{"norm_eps": 1e-06, "init_std_up": 0.0319, "beta1": 0.95}
Each number is 128 + 24 x the weight over its row's rms, rounded and kept within 0 to 255. Layers, rows and columns count from 0. Numbers have three digits each. The size before them is the row's rms in percent of the matrix's.

# layer 4 MLP up, 256x128, rms 0.128, rows 189-255, columns 0-63
096:126136129115097105103095180086100040141106144148155146081120112150163120157132116150138084135105133088142125151148123150087151150151125119104132086119118126109151143134129089152155143134125126
134:157108098124154103144127108094120106181138122133097144135177126114112124111116113132148143157123151143146128134091107141131156128146107114137159125116170094104169120106124138158137143091137084
103:104112115149145117133150150167154127125153113137110145138149124089138150107124152121111157118160129137129151122124067150115165166132137141175137133158084094134135128135131153106099122149080145
071:146129138159153085161145048102117163147137150133128122128123150143131128145173184115116124146085104131136110161118137109112120162127177150101132120135115151120140156099120090145159172123118087
094:109112112173116141085128098126191091108131158145082129090159137163139145102158139142115157091095116189119150131133153105133135136108110050106075121112137161124133142136110112137147128125134144
090:145146115129108114106130133148145125117136157157131100120086130148124126119131132177131114078125136121150100156090110155113126120131129123162164149136085106118111150201163142145116142116128134
097:154133160125163158165108140140113097117117157126143105089135102106142175122144161146131135114111128080098143124155137122080106108157157134149109101125158107123135141119104165096129132089160137
106:103133145099093125132146103098120114092126108155165113071096091122160155102120133154152117131131134142152122151172133103110115106167127111139157099108167100114173112129115166097121111144158132
093:094092123179167128121120108153115127093112101143071120126135154164138109138131145146110116089146117123102120117135135134174146102112102149118140124097118126165149134114183162099130111136145139
111:151103101126090135141107100152119136124155116143130156119115159154104150102106137147106131092142132163118103126158167127094150114149093130097105120148126130127138117106107116095133149082152119
094:130130101130127154099156134122166147124123161123162120084104163115141118112137129137142153134179100166105173120114116147099065105121151116135132129116143139140155126138133169160131113137140119
099:119046133143117154123101132154118151129161161126112167115108149149124113134182139161134131104119141140124132185101141119125125114145134126123133159155151131128131126090127168129088135179096138
096:133104122149097150127149109147109142161140134185152146136123180147112097156113154124137124135101145138110108128157163135152139174144090169134148107162117125166109147107090108100100150110159158
102:129125106126155155143148134141118150143149119157124113174159121114146143145091134124130167170080104106115128114116113120160156096103120122092128158124109182122137134103138130125129159128091149
104:129163124079104149091138113151116138148135149158143087149138133146136119107131122120109125164152129086118108135074139125073112082120073129116176072158168128133139128121130147155107157139165130
091:128117158129112122114142145107087112193109113104103094109112126169139072134154149117126128143115145110093126099101095128090151116161102150107134137093132148175142131116138141146135134119141128
109:139088110155111099111161193118146115102114143125112161113130131177116140138148110117119124125091138086153100111137114128095117135139124134140135085106157116056107152117147108137118128146100080
096:107087104083076160159099108118150138109089114121092100125128093126117135155120198152167126142101144144150155212106077164111112131113126113119150127094130137159125159138093117105147144126103141
103:112121119123145085147128149100152115154148092137097085153107132135095146093124174118107121078132115130101119135113158199114111111124100117100139163153125142163117124130116124124091154115121086
098:108092135142138092120153115119166169133104133128155104096150101111160171129099090144088116104163117140117160136092142151132164149127116139145164110150136111127126110110101124083154147120114092
099:091113142124110069130109131113132092131144109145139139106108127112089176135135131129142097142134130090137148128129137132151168149138109133131150193152147144134105131135150118136139136084122116
092:137107141120134076115143135104127138113132131075116102100141163151121095163181118125130096120118104168174125109154117116145126163150141135132151123151146127153105148138152106107109162180106134
106:123118136107124121142115108087140094109159140131113118128115166146164064130127144157141120109111174102171110103108110118116141189124095118112166134160142151139109156130164093130067150117111145
092:130161109110103131145149151106172163149152120152127107128116143101106107113109149091139131095169103147126122127102128124153153169101121145153168113130126071100126150136125176115165147184114136
097:121130172112127127122130148169132154099150168126142113116104138124151110133144170116093120180143162121082115129098148115134181090145105104157121133129102148105123120048119102131110126137134140
099:132152120105130140127112136174116121121117141105154102143164159153102093119132158141135143137088105108128120147111124119112140124135150204153178135119180172124115113136113140124135108141132148
111:092120084150120162103137081119112124127105160161115152137095096153111177142133114087165171115172136141157114122096129095102115069146146142142137187175139098082127106108110130154141142160141149
098:132116144069157173096111149117127117132158168096123142147160152138126157083138112140076171180104079118158148118113131133174118148130117139131104140169132148152128112132122152137098122157105137
098:113144108123155125139128114119157157106102135139125142104132119113105123146149136143156155154130150102102110119130160144137037125158132166064096147076086144118095143161160077153115170133162125
101:154148136176096109132135124145127145116130141154168154132083074115132175151166154127086149116108132144112135110120162102153083169138115129151091093164118079131134166102101152150114132136062112
101:125092194118155107113107107105124124134133122163113138138121093127116140152173131129148126127122135145169109107100162109134088129106150137134132128106154103106141120138151119097117140117129089
101:126143125143137114158132126139090151139093111088131123100136101108148132161136108124123114129107146168153083130167136087059150111119130180088136106129137160159114154133190158119134093176123113
107:139141109125126079142096129153086143128158153096135130125132106121170180108098150125144159133137143119114124192131115129131143149100137107109069103131125141100116149153155115149093177113130164
089:146174140111122139126166140160142140136147096115126123090123131089185084107121087145149174168120108051115127119134119117095111101117150130131099158111134144134103104131107106128181105071096121
102:091114153120147112117122146128100116122098132112132139147144097092128138136155122084136133110141084147132140098099129119100110095142103177113124152133132096095130132132076093128102173109118127
098:118123135154120144104114134094094166133170157095131139062119113127134120133151168107166147144121112132096074148160115146135114087122086113138079099106114115078137105154137152113214130150148145
099:149161145144126139082097152135158101138134100122132132107129121112120163109133085127132166132153115131142122128086146159141106092130058113142153110159164134148094163081121097131094140115149112
099:094085113136143095098137107146122103110142149097170115134161126109135150160132141125114087104134145133143158122125162119161092149139118103165139134183146144107180104096141120163099129175114117
109:136143134118133150168131177150081144095159165115098148135110143106128133166169134127119107137103103139149115142122086159068103192081109111106143121129149084128158118120150179108169093163158167
096:100152120150176113142106132168114127104135111130139117119138125103070116142144101144069116076145133128141120099168098171105121144132106120165116142136097120105103168152133108126102144158147166
101:135134103124133150145132138101100126202130133115139119145104151129118148144126114130144116138108137118182127089160091083103147139122131149149129152109147123131130141110127131138125122114111094
101:133105136098122152086118160130109157166127069164076156143133108131135128126112121086107123071096098104135122128117139135125129103112112147104118169121113150146128147090124118123174128177131130
096:148098127115131127095093092131158152167138158113149105143122136085134172094114138128100117119119115066093099116158103113145129135143170131146125160120136140151084155182140102140102119105136161
094:121132134134107112158081129137149132154172087181155096093132131191109152147112143146124134140103146092066115125125165138158159099102156151098130127138123120138132137106134136087119123146120132
093:146095141109147133136162146141108115123111055154119129137119102110087109150095102107106152144118124159202124093124088109144140125145107116132133136169108158144136150152126114103099088101171167
090:143134132104140108159096162145104069160099103104123146108167140145109095139131137120138143151142117129109134126126127144090130105129153112181138102131144165127086141121159118176134141132120144
096:131109127095148132120129168170109122155141109108079126155157098097131152164116126119121120124135107125144125157152109123121144096126125153082129125138119122149150112078114157179101118164106107
092:099150096140121103077109119156115108117104120198158130110137136113137125119129125176095132094113145148106133092149132142111137105121119120154130101152135118141097112137120137167145118094078144
096:135133111139121184112119175097129144133145092140064132118138078107123166111117126110142108137143103148151132106152115160171088109093112119142128112129184116126109160128102104125091155140138074
099:145123180179151155088142178154127116125121139082207146138158109129148127126138112123126110155131133103143137122129111115141121116134131155132152148158133131146092127136161108131124181159110128
096:112100087152114104123126132143104168150068150144111151115164142113127125178061124117093156102145190147131102132093111126080127133104122144141184133142110158115115129136144120099114137145141130
104:105119117128101138129109116143136174185150160144146138125150098121109122139170091133149089131170113133155178083120130121129186150128112139138110139135133138095116127098140116141141154075121120
081:111138079146127128132108137095122138091113114186124149166081150109102170141125139103141132107133105125136158092151122164140119197104117113111110142148126106134102089118170108076086102129148086
110:157142110123090144104124120123137126124111101152124144118145147156130153142104106174108158121123166138100179110184123117171169113139127136152147121116118102124144140106141108120088148118135128
094:124069133106155088106157127144138105121136130162121104103146125135131101114108119092132150116122093131138143114127160125079129117087149124147129118120102108136129134129118140157121151141095106
091:104145100064133138122141115103148081116138092131132150113111140122107136089125150143111148149146115083137122147138093109139087114111133171176131122142094164127144144117143108119124108126129157
092:167147079154187162142140154105127120111120141118134114136105139131109096080098151146155114112123135115134124176129092073109115119134103175103147124148121132134121086126149142142132136127088153
091:116131115072143144144113116118132135137117125107120159136112130141150138105139131152121125131124149123148134131153105085113108145111143134127103140153130135146148180088179128136158102145140113
094:146139106123137131127113186093116160133078166104112119173122113119158124157114137079103120140111122129160083100128146126140097181136153131149176149133122118117087146111114135146106128149132131
098:142118122161087126126118138131122141158073152131080117123133087094106114162104102108151119141082093116190128156098124102127117088139134142135111138111126126117103096121134122167117146133099104
101:110068148105144098162094143146124141159134162157112140154129130122100146147111131091113156155142149093098132123125142125100164131122114145140148185167123118120145129083133117118119115086081133
094:115133087172148145116147141108141141173092102165129100156118117137142087094138097134137118096152133140124107118114133110159107150127136162158125065142166129095168098124091111126152138110141107
101:191124123136150140167094127111127129103166125123128142088159108135126166145148130104126120139097135116135118116089139149140120127114084154141160129139185136140123104152112123109129141143095151
095:161139102095124105115135143094128123176150139161155128128120085134151117104094151115130158111154138150121178137116100090122147123159148133143112119125123075131106129129125122127133082101103117
097:096119191166171157152132164145116150124124123112155103131094125139073121188103114159113106124137186140152144140117078079062144120110095124153145137141120130132092131122109128135159134136139122
103:167137092154124077157135103109104121160129144152123158125150162126096120117101139099172138094115107117121141132105134131139170143113126138130177140096169112138154144145159121163123136138113099
106:100093143115098132122123150188162140140151136156109121120107105133149123142173095102133130132125111123138153110161133155127120163128147076160139121112078104171112134112129129107108097089081115
# layer 4 MLP down (transposed), 256x128, rms 0.0799, rows 189-255, columns 0-63
090:130146114111086121134116124158118102155113110154126164122138147155115151107116093116148177096140111132136139082139115155147135123106137098162106130062140123097141102153128111082149146141119108
103:119114126140129106169090114105129118112081179113110161129160121138110115182118154125149129146095087135132150126114117135151132112149133130111140111130132126120129137118127149140116128135117104
106:104136131162095140135115139115141144145154126157114147078127108113113127165114117151127148146178148110138075137144140125137182139139166102148095143128122126171177100162140110146156181112165146
090:069148125105102161130116118125155085091095153133146093118096128108159113108088104127136166132162140151134151126180114131140112101091116120152124122169111139132110125169159139097096085097120126
083:079150162098156129136120167089118089141135123134173117108102149125135143079118119140127119147146168105127154092140156165139123103106130170134129120123117150140146128096145147095116135107160079
095:089065147174134124152119147116125131129110155187125121109114156111148149124166135152145149138084149133102161131117100121159142118095139156118167074136165138125101153096126148131159126158156145
098:140099129150099144104165133121130151150130127144110130115029105132113095137109116124131117165100155138098118096126147131170145131107134114128118160143155183139143153116155099127119106147100172
104:097130153124125147161128114158118115163116146085156154088104169122099102111159128162085155139105089093125139111124149143104152114143140145142146098161130169142121150158112174148104111112136097
087:128134129123114111110115132120132134155146098115148114123117137176105122085107074131152104125142137123155131100081156153101164182137152149130102112089136150110107088114124091109127100098157112
103:127148123111161125124090128126144125071099090123155184129123143149147156124169117177091103101145102142137133141188154125112116128102166146138090152135105126135099136103105159081163134120114156
098:092089129118128132129075115149107164151087125103103113192107092115080130121117145094130090137161180104129112100134129109108148088162138155105116141118135138137119121132149119144136140113143111
085:120132129151140139144123122133129149100133125105079132135137095129108112195130168096113104147101104118108109129139135128132141105153106138085156107109107145112122148108128155185112128155122118
082:133085127167145109109087133150110132091103155104081129129138122142135136147135176128112100172085103076131140149118099119113119097153121096091124111116164091106151113142147201143123096199133125
089:134144136151106133159124111162141134102136137089132134099182122099085133177177169105121144130084141104107126137140131123132170140174137105081162126150113130137164161099128113152130122146088139
105:134104154138138096132147148160144112129142115139130126109101124115163180140117155136143133117145132114136153146131160155140119154138138175143124132138093110136152179145132132129134113123167133
088:132133164133131119123117147140077116171163123112099107130105118130114135105089092116119142128147153149112126137119123124159146129110150090114101153098155085172120102160093132121118137169142125
106:138097126086132095165097133141131135096135126102131156123138116137121156120139126120136113160185149088166097120150131098137110146111138143112096152114129117097152172099185076133126148123214149
095:128094108128129116145158150072129132149134142121140103141116131149125090122092150130130100147134106090107162149179113128107122124165133140167163106101139116180115158111151175176069135190150113
102:117114111131130114148109118157135159112150108123166152132122161057103106135136107132158150166092167107110137158153152105123148111142127154119165161045146117110146096123115148125168119111135118
102:147165074144086155140153157136137099143134131125095147155121140168132126142094152137113148122128137137144135082109094126098130178143115099098171178179093137141145134142119161139158108098131135
109:145168174113097134170150108134110099165140136166147132133134183169099196162193112121133095126126131146169123111074126119150127154132144147172136175093112075155123133114139154087116103129141132
101:157156135148144117113120130122084121100159105135135095137119083131152134107130124126126146146194133135133121096111138112112103157176116116154165188109095126130128123110142142151111133131075151
107:126121142136122156138151105112095111148093112116161136120137127088111085188188100088106157186121098118142128137148136127169137137140167131115098112081114133149145122143161203152153127145125152
081:115100156148121100081137113114152096116124103171118137167118114111143142088164109145131142111133136136094098163125124143135130171125136125167144162090100136113078113144131105107094158117147123
094:145142101138124157133108123144122124109100158136133113129188138104130122139127122106142162109108150090140104137111156137092156139129147133125131120142117143155135142143052176163162106152110117
097:123115139134119126105128129095099150173124109129093118107096132130105123173175154115151132107093132111126070100135171109170128112119104141076182115132169099131125147098114165114132129134120119
108:111139135144114091150126125128113206126098148126118091133145097106118164092109157136092111135146158103109098073125127138127133189090082122138135145158091101178138121126135125119106120106148137
104:098123127125112155088104116165102085139145111095159158115147146152084129076104127124135154144080151124147105124085151121146085177112130103100103148096119123140112120102144117180121126138168122
105:113120147078102140140126110157144154127102164125138153197120099144149161113114146096142138107142082136158140111121065128151137111104125144126117076099104160127141156162130153128096133127183093
104:127128130108132154134132150124107181132131154147143094134131101102128132118132109119120136147157155157131124083143118156147136129127116113143150112066113123149128128122121137145159132097090068
092:124158130130109153086129104111126095110079142114164159177111133147148127120112136137122128080156144096127159130110092137116118175136111118141144121145111125057115086114150097120113163120155110
103:105152087153086133158138140097108170176111136132146169131092134103128133107154103097129104114136130135093129117143116130135151145113100159136141130181127090089183150160192119101107127143173123
104:097116103131150154121171150145155142086128138111117161159146144102122139136134147113110112150134103109113135098126147144119093121128142192167165166167100134137140139082127103147159144128094136
077:116127126132133119160132121108109159112114141093081134104133139122122094145153170087124120164086132126135165114139098077112121101157148146112147126115148134115142164115107187153124116143148120
096:171157093097133136138076138131170122139100153106105117135104144133117127160142142167140148127155087128107117139146129125106145067174100100125153090220109159106147145097117132157133104138136123
098:095088136173124141135093102119111083108123119113125095158123164085128115098085082139110126144132131116135138144123136133126185124186131102120127125119131112124129129127122090165132157088107136
087:120104129123132138173158108135087182123109097110103119131161095087147127173173178081143091129114130104135137142138119120109154123121145144124150188140152113153164113161096157110164111134113125
104:128132105141147120146111117143153151122146145111130113151079106133112136141174104143131136149110112115131135111111199123124171124169114122099135169081148113120123129122077120076148150074088121
110:142156172170164135159136128158139130152122119118157183114121179140122170178133129136127157135094053105109111134117117158141124101136135150100179116156117133146135138123142171116112136129146101
087:144125112118122126153115096144119122090119192121126126121102114137125086165129133123134134145142120126137111143125138087111113087133114137103151118116128120137163221120114201127126122113143107
097:106140132129152132157118138144151127140096115133075146105129103149121135133083129100138114127113131152155112115139139108120123142151146158139129157164165132185119102139111156152119064165166117
103:169116113130080129121153136130106134102146122179150145139156160174117146161118163185090137137116149130124141136078110122098145136164142127113109135126171133125164103127123073129147150116148123
106:168155114138126111129193150169129123135077078164102089102143182139129105125127112174098105106121160137058114136111134165152165113106151148130120135139152085147159124128093125137128107171118150
099:149119093133119107119113121130157121143104108175124113121127140121162133135121124101112155103185059121134167175110135124101127140168122070113119088138111146175098139117084129165117153153118115
096:113134141125102108139103154137110123152127108082189114108123162117113159129152138157114106132116136116109115123156105151134135167105137132131142080074105113146105119095135086131123106148194104
097:145146098135121128116071132082084129084134164127103113099143117132156120142142143153111141136143142153087122132114130134169161117138123145091133120129137167115145142149177120105153125103084136
095:095136125150122118125147112111101153106141096146179200146137139146105114152141157164154127120098157111142099123121136114151154173175147103077087150132167103079141090142133102153180093112145116
095:168117101129137129154153129135130138095121124089098076161157113111137161143088168128158153154141138118138109116103113105118089145144143180153167092149129076098178085112105141150110155126101148
101:197154159108155135082139144139133108121133173130139107134137129120176168123104121117149118109139110181139131130082126121140124151139183084145122111117135149080121083151107150143094131169112116
092:135137115136111127158109116120118150143149158129065160106152107126140169183167142128151120121118119156144133109130111117124149135150161159108143158160134102138128101098073160125094117115154125
084:115145168160125141117114103147131094128120126164143105125111154155118166095112077173093121111138135140100089138116135142114160124119136132174124134085161115114133121144111096106125149131138073
102:151127123120102155109146161111141115130101145174099101115132125143107135105077129135132134149160144134152092146115141136139102145134146109134165110123160109128150158147136092134107136174136166
082:115145127110123142096178148119169083122160085141144136122141118139137139055121083175104160105151136163128114133129133141154121119119117109181124120139117133159122103117097096118164114101111133
109:123088150113143168135134134124098116112102125155127111151099107129145079111114150088112150162126135116139118133116113143121069126118095161162117110145114152138098164164100128108123068112138136
100:110132192157144117118122157115153137126101146149142092134156124136122163133147115128088155116188142109079077107074144152138143081159116143142093151066125176125143120157134124105135116156090091
094:110183116127159125096122133124148125141132159104119139153164145179128165161145161126110116127087097123122152111120160112133121089130107161110144108119125106129104138117119103173122133142117150
099:082178109150091151133082125136090101112148154112148083118140129094114120117152162113117092146139153139125149119118123120124114127150139122122107183080150130144154110154129139151117165135141119
097:149081168170094152146176115116123114158150138096118101126129155165141111161135143100128095128135137100106136130095162130083139131150113103172138143097140143112108140145093119111098115152127134
105:114110139053153115141134140154173108154139134115125145093165135144105169088134164141143153111133102128137148110081111156148144138139114094156148117138117130121110124129160141159148097139116124
077:122145140146127127109110115132151083148142094126200090140082139154151112068110093149086123104135141119100111127138151123116113148102100058140095137104103129173101128138133081104158119131135146
111:108159123152130137128145091119134156130124135102126151122123112093116143101181085080147094094124180117163122082123130127091122125098119088185135142140140142161110100129177091141077138098128131
096:096155145156160105106155118143102138110111136108115196111161101093095137169124171075170147141093124140123156145135122120098110079127101134100138130139143132138110149123150091125090120143078120
101:126114147103129111140133134108104142154101128124125147129153122148140099145129139114131126070107114126183125148127135149178109157073140110099139143133121139114113136126142138170144183138106164
100:131150110133116112145127128180173143108113131158128151140139163129129108091088153131125116101168131062088131119146130132138089107175148121167137133135131113146156156101115091104122106173053143
091:127142128138153112129169149146118127111149113164151132121126105096115156085117121117133154144157118113162121098127134115145115137118146102120080171150074133119098099140153111138138135143125075
107:090133124146086178125115128151134165134133117130113121112118118107156142124173095114109131173128137148082127119113142118109151125085117140136120116137104143130111132138100132089163126160104134
096:091150166117155098143117124102150091170175118110144120096119148107141128130156096104144141133088171114113123089122127150123148143110138118129128135065113111137105129135135091177197111078121118
# layer 4 MLP gate, 256x128, rms 0.127, rows 190-255, columns 0-63
106:102169121143104155089143150185127151152135087152148092120083176093172138142141142130115112139118127110145149136183130114136132148111107142143088147151126151144085157148137116118151107145098163
110:093148117132133136140166117166165094051158107154116169083123128131138159125121075123094117129128148112138140168127107164131162183132142102099109196130106129163139110137136102085147120147135179
068:128152140142162118144107198161104156139166131142122150129181159151109133171129139168139099095098137098131101129105137098137142109139098150132162148057153104136140130127139143139114129156132160
086:064144135147107172093098139117099092132140113143125125091094143139147124137096148148126148114128128136113120099117181085149123159104156127118119116133111120126166116131130087116111148107129150
101:135132118134083157112081117147159132124175123115143130089154102137113144143113123118123127144081093099118124115140104126095156124124083117111100105173161131201144123135142147105139128123105105
109:109142124122133101116145111127096108139125159100163108100156124128151162103170178101120139137111186127153144131143137162115133091121139161126093127135132121136137125129093160116142148108156130
107:104138141129123125126133108168137118146114141141115165148138115094107132121146148118139147106112120114183146131088125140127113137094150163129116118108096128109066173144120099080109160099107123
087:131172100158119130116123129099129116115152059154105125107125168118112135107097161093103129105147120143111109122126170134155118151100149098124095149097169127125102139171113120111102123136117158
102:127153144157112142144145135090150138099114147104134134095105138164143078097126131166144158121133150108138108136137125133113133095090126136134126138133181129100110186161170129152161085094160151
107:124145108145096162124089103152132185118128126131122110147109144141090147094110119119122121125124126151080164117109138136105086165127119151151141093102112104155144170154088165128136127140177109
080:103127154082102169149126126166124100095093079095178126131107084117131143135070112155078105107165168128121133138119125141147114132097081140129145138113119129126067106149148115122118141135094141
080:104147123132155104097095109149144097123138138077131145139176126130144119133165133151158094066158138098106157113088103140123155117127067101171100110123105154095148111120116114120139141078134155
086:135158126097135179101091130105149116128129104169164143141102144082149134064101138146139128153130128112133090101124136147117136124103166153137109213152132114164078130123141134131132125152126113
103:123115110103108076122174132154125162095149140145099120154147109103140127141199125078171125112097156151132126125131130154143117139138123094123115157125143152158136144148150133111156147143150183
093:105136145177115111133166156142114096133123116143125101138112112123104113125149161114095120132163096131154136112164144131145181091149156133128144123141161113174171146156134145137112135145111152
111:135110093138151158132110149120120139128136156104122107141149094135144141112097075126142116083142138155131173094169130144124119136115173128152155155149117154162130115151163096082124100119089137
104:151093164137144118160140136124155148093118127126162144078114135134131103093168154100158113136152162128157115113175163113124137120129099122158089156160146120123116116132155185141138126114108130
104:129141069125136130141110093113120124143134181139118118167088126123052155080140126132159112174149118106151171109112123177106136109149110137171124122076118169130130150149160146129137122111133123
100:088120105117136160129116154097106116063103069144075148163122149089086119123151145173107124077160114151107136118107096113111126124136122117149138109125130138142123118160121101139144131126136159
106:108161095170110146166131116151136186154147145189120106148098106171095147104127105126141120125136102146161118116151166148134117172176098107149115131121139080133119137136141138102099127115118156
107:148105100142133155154124098113074110124155124154150103081112117121129170101085127119142117158155104085181113126136172119112081122160078136090120157113112189121124163126153141144102073149114097
104:132116137130088136138118119168141155141085117102165133138133121076165200119131160088132116117131172125151147129108123098141144121119145113106122123142156119079157115124139144100169132173138159
085:140110169137066154150147110134139132094117084148101136145140125118125114101166119138108101079167127133116136111165092183157146135135149126161127134116138128090085120152151108140131136134149165
096:133106110105123107126111125154145126137107077147167163133101117052114121138130095145142148121105096139117128158153108141149112153087148118153142109107155156113158108155151150096130128100139137
078:103111141139097109118127159122082122133114139149151129109112175134182093135157119112195113111167118109148159130152133157105111162130135155152142129131125135128133121116164162106157145131104161
103:103168111118131142086140158136153120124063145117100188115108134124108166115105133111138142142127145155097103126097099070124112081123083138115146166139103096126090151149115137064144112097124148
104:092106169136107106134127134153098111158139161103136175146126167137122105079084088108085125088131145101118086130109149149101095148153151130122103152153118126127133125153123135147106095127130103
107:152104144109134133095166115115123116144091131119093103097122109081142136119171101124115139142143102157130146100132108141099095111124157124177144136159139102117142126153133127096127087081110203
109:126093187116109134125113118142105104106124104146134115114097160157163181116147147137148122123141108092147113124125078107121160147163126134106098115169135115080091125181132171106106154135159121
093:129108103141109108114165119107139131123094138113107123155110106124159126153138134191087129195140133102119099130118148128149139147154096065144134144118120141101133130145141130143123133182116104
108:097124070133120161102088130155140122109118124121132192099075119150130151122090142110074180145113107100192146127117161142148120115089148123139138112135076139157092168140088093141087150142142138
106:076127130139092143132162162110148134142116129102125108111154149112118113177158110116132107130118112131127139086171103107121118105201141145141113122116127120118142147136130141155120101091139135
077:210137121156089102141128144110127123118149102107084153109144138154123135076142125138139151128123105102123093155117101103152106198102172187121158119082123122131108117101123129122135142093137106
089:112143149141090119132143131096171156097138107165107163167083105132121130154093107130101160087147161102140101115147122136109119169146137103148124165168118148132121119121178148108089099152147177
093:109086192123135149115117136075115132144151105155096130122081084105136111143131092175128148192125136088161083125132144134105148139149077147133117133119113159127088091131133083099139120115142109
092:080112135118139146105181115117103209096126102160133134150126102132166108100124161115135095119108158128169139095193114121112152175156149129114081123125134134097156134124130081130174156106146154
106:170127133143124142111101181130146171130098123182110115131134107117181134127116150117110131142168157135150129149163090119120122121136099095095147136088080095147097144172076137113140150099084101
094:107138132130151112103100107139139118103136124112157135192117126116152101118104152115125115118154153140114132116141147107138156145087141079142128145141113129158087096095117092122108156083077141
086:139113132147156145049156121137120117134089118093154137137100136116157122190107126122126130115115134157155153141112126089110130163124113132093123123150171095146107104145115100123150160125103090
097:109146137120147093135111113122128167103146143109117151088101144096159124136131123139114118166174140079133134103102090132116137096143115139150081116096100117159121128101094078129138106145161136
096:114114118100105176152143131153119107087185100130118109156155093117137119163120112095121085117126155129149138109138091146166122153146103110149089146147097134160115155124144163145091119096097129
101:107122131120125154138124072147130143149166116123132109102125094120116116126076137090125165115083162111113095135145126174114117129072097124150114104132119108143132172162074129127118110129121178
103:126150121107147115126081077182113154175114132108120119108151134135123163144142144141128160102144161145132146085113154172123127135103105163114071082115123156131094109143124156083165141126143117
090:126131146114090150079181124129093106133151122144193112102120117132171139139126111118141119124130146162155122150177127140159114124076145131130109113122136089107149105120138146132114085141147125
097:119114186162141176156140115107172112114104153107103107153125137122155135162107150195157128118148133174132154096106165135143106143141121132148106133124097108126128125116122181107127162082095110
090:100143130141116123182130137166107133154106177131128096102105138102153100149101135089134175147134171119174137137145129161115120114114140114091130091106135110169071091151121131150117141134091105
090:119069090121127141105143129143135137122127124087141114125164131142126115096141119114144055160184147154134118185120133100086141143145122121139135104151148158139163152137137148117082083124129166
100:140133146155115106116144100129116145102147142126155116125140131127153151116098101161140075159167095120160151085083147113100159099148130134194129128146090138113156112145108139123142138146124159
092:135107172120111099157143103109113114118137130142124133130076123149128149151112087132101100116116121128126103107152101204137136096090138113094135078125144157127132134154171093131179134086151109
086:156110155148119131142126145132138138160131133143129144130156115102128156063112124120064186149162151193143102171145168138108120090119158112124137093121126116140090146129139135148166123143104088
103:109091112114166128114140110141119117096172109156144114145162100130157111137156084131090121160122106107136140135150135083089147190117149143154101154133136169153135122137133162140160113127062140
078:128145130140079098159193118167128099126180102105153159083118126147124131105099084163118077112153102137131161156165127124167123108119119125164094121147109119157121099114140116100118148126094117
103:107161118142099163106151109120110125119136110094117142176110102131127116158151123109089122163152122119099094115100083177112137158119118144106151143144131133113097161114169139116106171104116137
103:140152165153123119135158139105151141119122143152108107135099136112106123080073127144095145118136092137148091110106150135151139109124072135125092169095121148121135163139151135105134109124139096
086:090074094133133111138143101139148143134110132115097103119148130120166117064119108131108109110133084124153151118131132096109153117147104126156073171120118144173100127180142129086136113141158097
108:121128104175107168091076148117106089093150115107138107130117119130158117107114156126115159120128120130115129113104141131087129110092106111149135138089137143151126163114118065157118151103156133
093:141151096118145086113105100140140139113146105160107111130081137148109139133148118142146146115110100130137088133099125126137098078145117103137107103102119117107156146119146100122134116103152114
104:122082123067112138138147128145122121091120137077140118116162138116141118138127125124121111118131162145169124124126095150146160169163168077141126163151092128134101115112098107160182097136197133
083:139136141150161159102110116137120131129143140135152140127143122127122124111110141089126135133133114150082106124105107135172115111121118089123085121089117112128122119110126082120136170142117096
123:147096098161133120139179112148090159122130123073147171102119105112156101102122132091142124137103155117166165105144152121153056131098124091100113121175120094130101151099127120089136101139106152
092:091138122128132088134148151151154154116128158142085120144130144107122075117131137099162134160136094116103085115114160139159127144130137076121110085137129141124191081147108123094151113104126108
098:104131136080104131102117079138148085147097118082177111104088147134130099103132155154074171133165149107158119157127136120126152117141101091133132136134128145140121139122129152132117134135134131
097:117131125131119137128115079162139107149172123129084160120092098146091086153117129119150117129083118145126151105143088119140082151142139078121170132147147108161134169169113151091130102147130105
088:130122138123115142132150113138131116116158121126135057112127123099086187107126120092081126175157108122146116115120123113126141141114157146151085137123148108126128146117141110138112071108140079
105:117128145146145147126125147103162144109112147141152137100129153108114114105135107092128138079161143147146177161151135143133112122147120108122121120116098093147151147102123151147119148106136146
108:106109133105093119146153126175133154122145140146155127102083133114106146101141110135087092145138089117179125089140148164105091140111095116110127113136123150148088164166091151065146115145153193